config.toml
hidden_act = "swiglu"
rope_theta = 15200.0
bias = "none"
init_std_qkv = 0.0499
init_std_down = 0.0
warmup_steps = 200
Each number is 128 + 24 x the weight over its row's rms, rounded and kept within 0 to 255. Layers, rows and columns count from 0. The size above them is the row's rms in percent of the matrix's.

# layer 4 MLP up, 192x64, rms 0.213, rows 150-156, columns 0-63
size [ 92 102  97  90 100 114  97]
[[131 110 157 131 119 111 131 127  89 168 131 174 120 117 104 160 131 163 154 127 123 114 123 119  95 158 127 139 110 124 122 129 120 136 165 172 128 154 132 158 106 134 106 171  90 112 162 134 114 103 118  86 140 133 129  93 135 136 128 100 158 128  77 194]
 [125 144 137 115  85 138 135 123 172 143 134 151 158 138 157 143  85 124 161 161 149 130  96 130 131 143  94 130 171 136 127  91 135 130 136  77 129 105 107 149 154 111  86 162 130 150 160 132 121  70 127  81 137  83 113 122 110 132 104 103 140 125 126 123]
 [107 127 100 152 150 109 154 129 112 169 174 120 155 158 108 108 154  80 116 117 151 142 128 147 151 100 121 171 108 159 104 164 150  98 111 133 140 138 128 118 129 115 149 100 156 152  67 137 185 140 138 124 129 127 171 123 109 156 121 144 115 110 111 137]
 [112  99 129 137 101 151 143 118  59  85 129 137 106 138 147 141 128 121 160 168 108 146 118 130  83 121 119  81 112 133 151 139 138 168 149 168 102  89 151 133 166 108 149 147 120 129 119 126 120 108 173 147 137 115 142 139 162 104 143 110 105 105 155 100]
 [161 101 144 157  97 123 116 128 138 108 128 182  86  87  99 149 171 182  73 118 139 146 114 120 124 110 108 169 136 118 111 129 116 120 140 127 121 128 130 133 132 148 103 160 159 121 129 146 128 112 122  72 163 157 126 121 104 121 118 125  91 103 110 159]
 [149 179 135 124 115 119 137 112 146 138 130 133 124 106 117 125 151 107 120 156 149 127 113 153  62 125 182 107 158 168  95 124 158  87 101 111 153 134 144 168 113 106 149  89 171 133 101 119 100  93 135 107 118 142 129 100 119 119 133 136 153 115 168 123]
 [132 131 145 136 140 161 118 106 122  80 142 118  91 140 140 127 162  65 126 105 118 147 116 121 109 114 123 125 148 101 133 134 128  85 162 129 187 119  97 164  72 126 170 118  97 146 112 145 170 132 134 111 129 110 121 168 156 120 139 121 129 143 105 158]]
# layer 4 MLP down (transposed), 192x64, rms 0.0637, rows 150-156, columns 0-63
size [123  96  97  97 107  99 109]
[[112 119 154 101 158 111 130 107 121 141 149 105 144 128 119  91 137 121 101 123 131 150 141 185 137 170 120 150 109  99 147 155  87  77 119 186 145 105 120 149 106 130 152 106 135 110 112 121  98 129 106 131 101 146 103 155 169  94 160 154 155 119 116 112]
 [ 84 164  89 153 141 160 116 131 130 126 134 117 135 131  92  87 124 125  52 134 115 186 137 128 119 117 126 137 127  80 163 143 147 141 107 111 164 142  94 110 133 141 138 137 125 122 127 115 122 122 136 165 123 130 116  83  99 134 152 147 143 173 116 157]
 [131 144 155 114 115 139 130 161  98 145 121  85 101 122 172 179 131 154 155 110 166 131 110  92 170 147  97 118 147 142 124 156 138 150 152 117 128 134 113 130  99 173 141 116 118 123 128  87 157  97  99 117 137 125 115 117 194 105 119 131 128 101 124 164]
 [103  94 122 135 120 115 118 146 183 166 127 121 159  98  87 103 145 134  71 126 205 170 146 134 134 109 148 170 109 134 104 118 115 122 115 125 124  99 170 140 123 139 110 110 145 140 135 110 131 138 115 141  97 122 121 109  98 142 140 164 102 131 150 132]
 [102 122 192 129 124 139 158 115 113 114 101 118 114 113 160 126 126 211 101 100 143 120 112  87 168 135 138 124 136 120 134 121  98 138 126 120 135 123 115 112 168 149 130 155 131 106 162 152 129 127 105 109 149 136 136 129 103 111 156 175 110 124  94  83]
 [150 102 167 113 146  99 161 133 115 164 128 109 113 170 154 103 107 115 151 123 121 134 113 122 114 137 132  83 101 127 146 140 125 168  93 159 122 190 145 103 104 136 121 190 147  95 109 120 129  97 116 146 145 152 147 134 151 149 118  96 133 148  96 113]
 [146  77 113  89 105 109 159 110 152 134  99 169 150 122 114 136 119 137 148 146 124 116 154 131 123 156  99 106  92 118 132 140 129 196  95 129  80 128 157 125 168 137  85 114 122 127 109 154 139 130 136 110  95 149 126 106 108 112  92 112 104  99  98 134]]
# layer 4 MLP gate, 192x64, rms 0.209, rows 151-157, columns 0-63
size [103 108 113 110 114  84  97]
[[157  97 147 166 144 125 147 172 106 106 135  80 136 133 164 141  95 156 148  93 118  79 123 151 112  98 134 123 177 133 110 146 118 130 146 139  65 101 128 135 169 153  94 115 157  98 168 125 128 125 129 125 122 146 113 111 117 108 143 105 141 111 117 138]
 [125 114 101 179 131 109 109 128 120 142 167 123 136 155 145 116 133  89 161 144 137 122 105  79 166 141 114  90 159 117 133 142  89 143 120 115 135  96 125 105 135 181 159  81 182  99 115 108 116 105 143 124 124 133 131 118 133 119 115  83  89 130 128 137]
 [121 127 138 167 124 157 118 107 110  92 125 121  92 136 190 145  99 122 140 116  92 103 100 116 150 115 105 108 132 130 169 125 132 152 140 167 121 112  91 117 107 137 127 148 118 141 172 111 111 161 103 118 155 129 120 152 180 120 113 144 112  78 123  80]
 [128 168 114 137 116 110 121 125 132 150 147 144 104 109 112 164 130 158 107 167 174 168 142 113 129 130 115 115 126  84 101 177 128 103 135 136  64 126 112 115  79 107 120 111 132 141 114 109 122 156 139  91 148 115 102 136 136 183 151 106 124 163 117 146]
 [ 97 179 143 143 132 121  91 150 141 154 169 134 114 126  88 122 142 129 114 140 171 154 122 167 130 121 116 133 121 154 138 132 112  98 110 160 163 145 154 102 135 155 143 142 164 115 103 122 120 131 146 139 139 115 166 128  95 116 193  89 102 143 169 114]
 [117  93  94 127 141 104 141 145 104 166  96 158 138 106 104 120 106 162 149 139 155 131 173  98 122 131  88 119 130 150 141 110 128 111 127 104 116 148 121 138 145 103 102  91  96 114 130 151 159 153 133 108 140 145 112  82 113 129  72  86 120 139 142  75]
 [118 105 142 117  90 149 146 147 124  90 134 128 132  79 116 109 132 155 136 129 129 126 146 146 184 118 113 149 155 142 169 127  62 115 102 132 117 142 137 115 202 138 100 130 137 109 120 151 108 117  87 112 133 158 123 120 133 136 111 175 154 116 154 138]]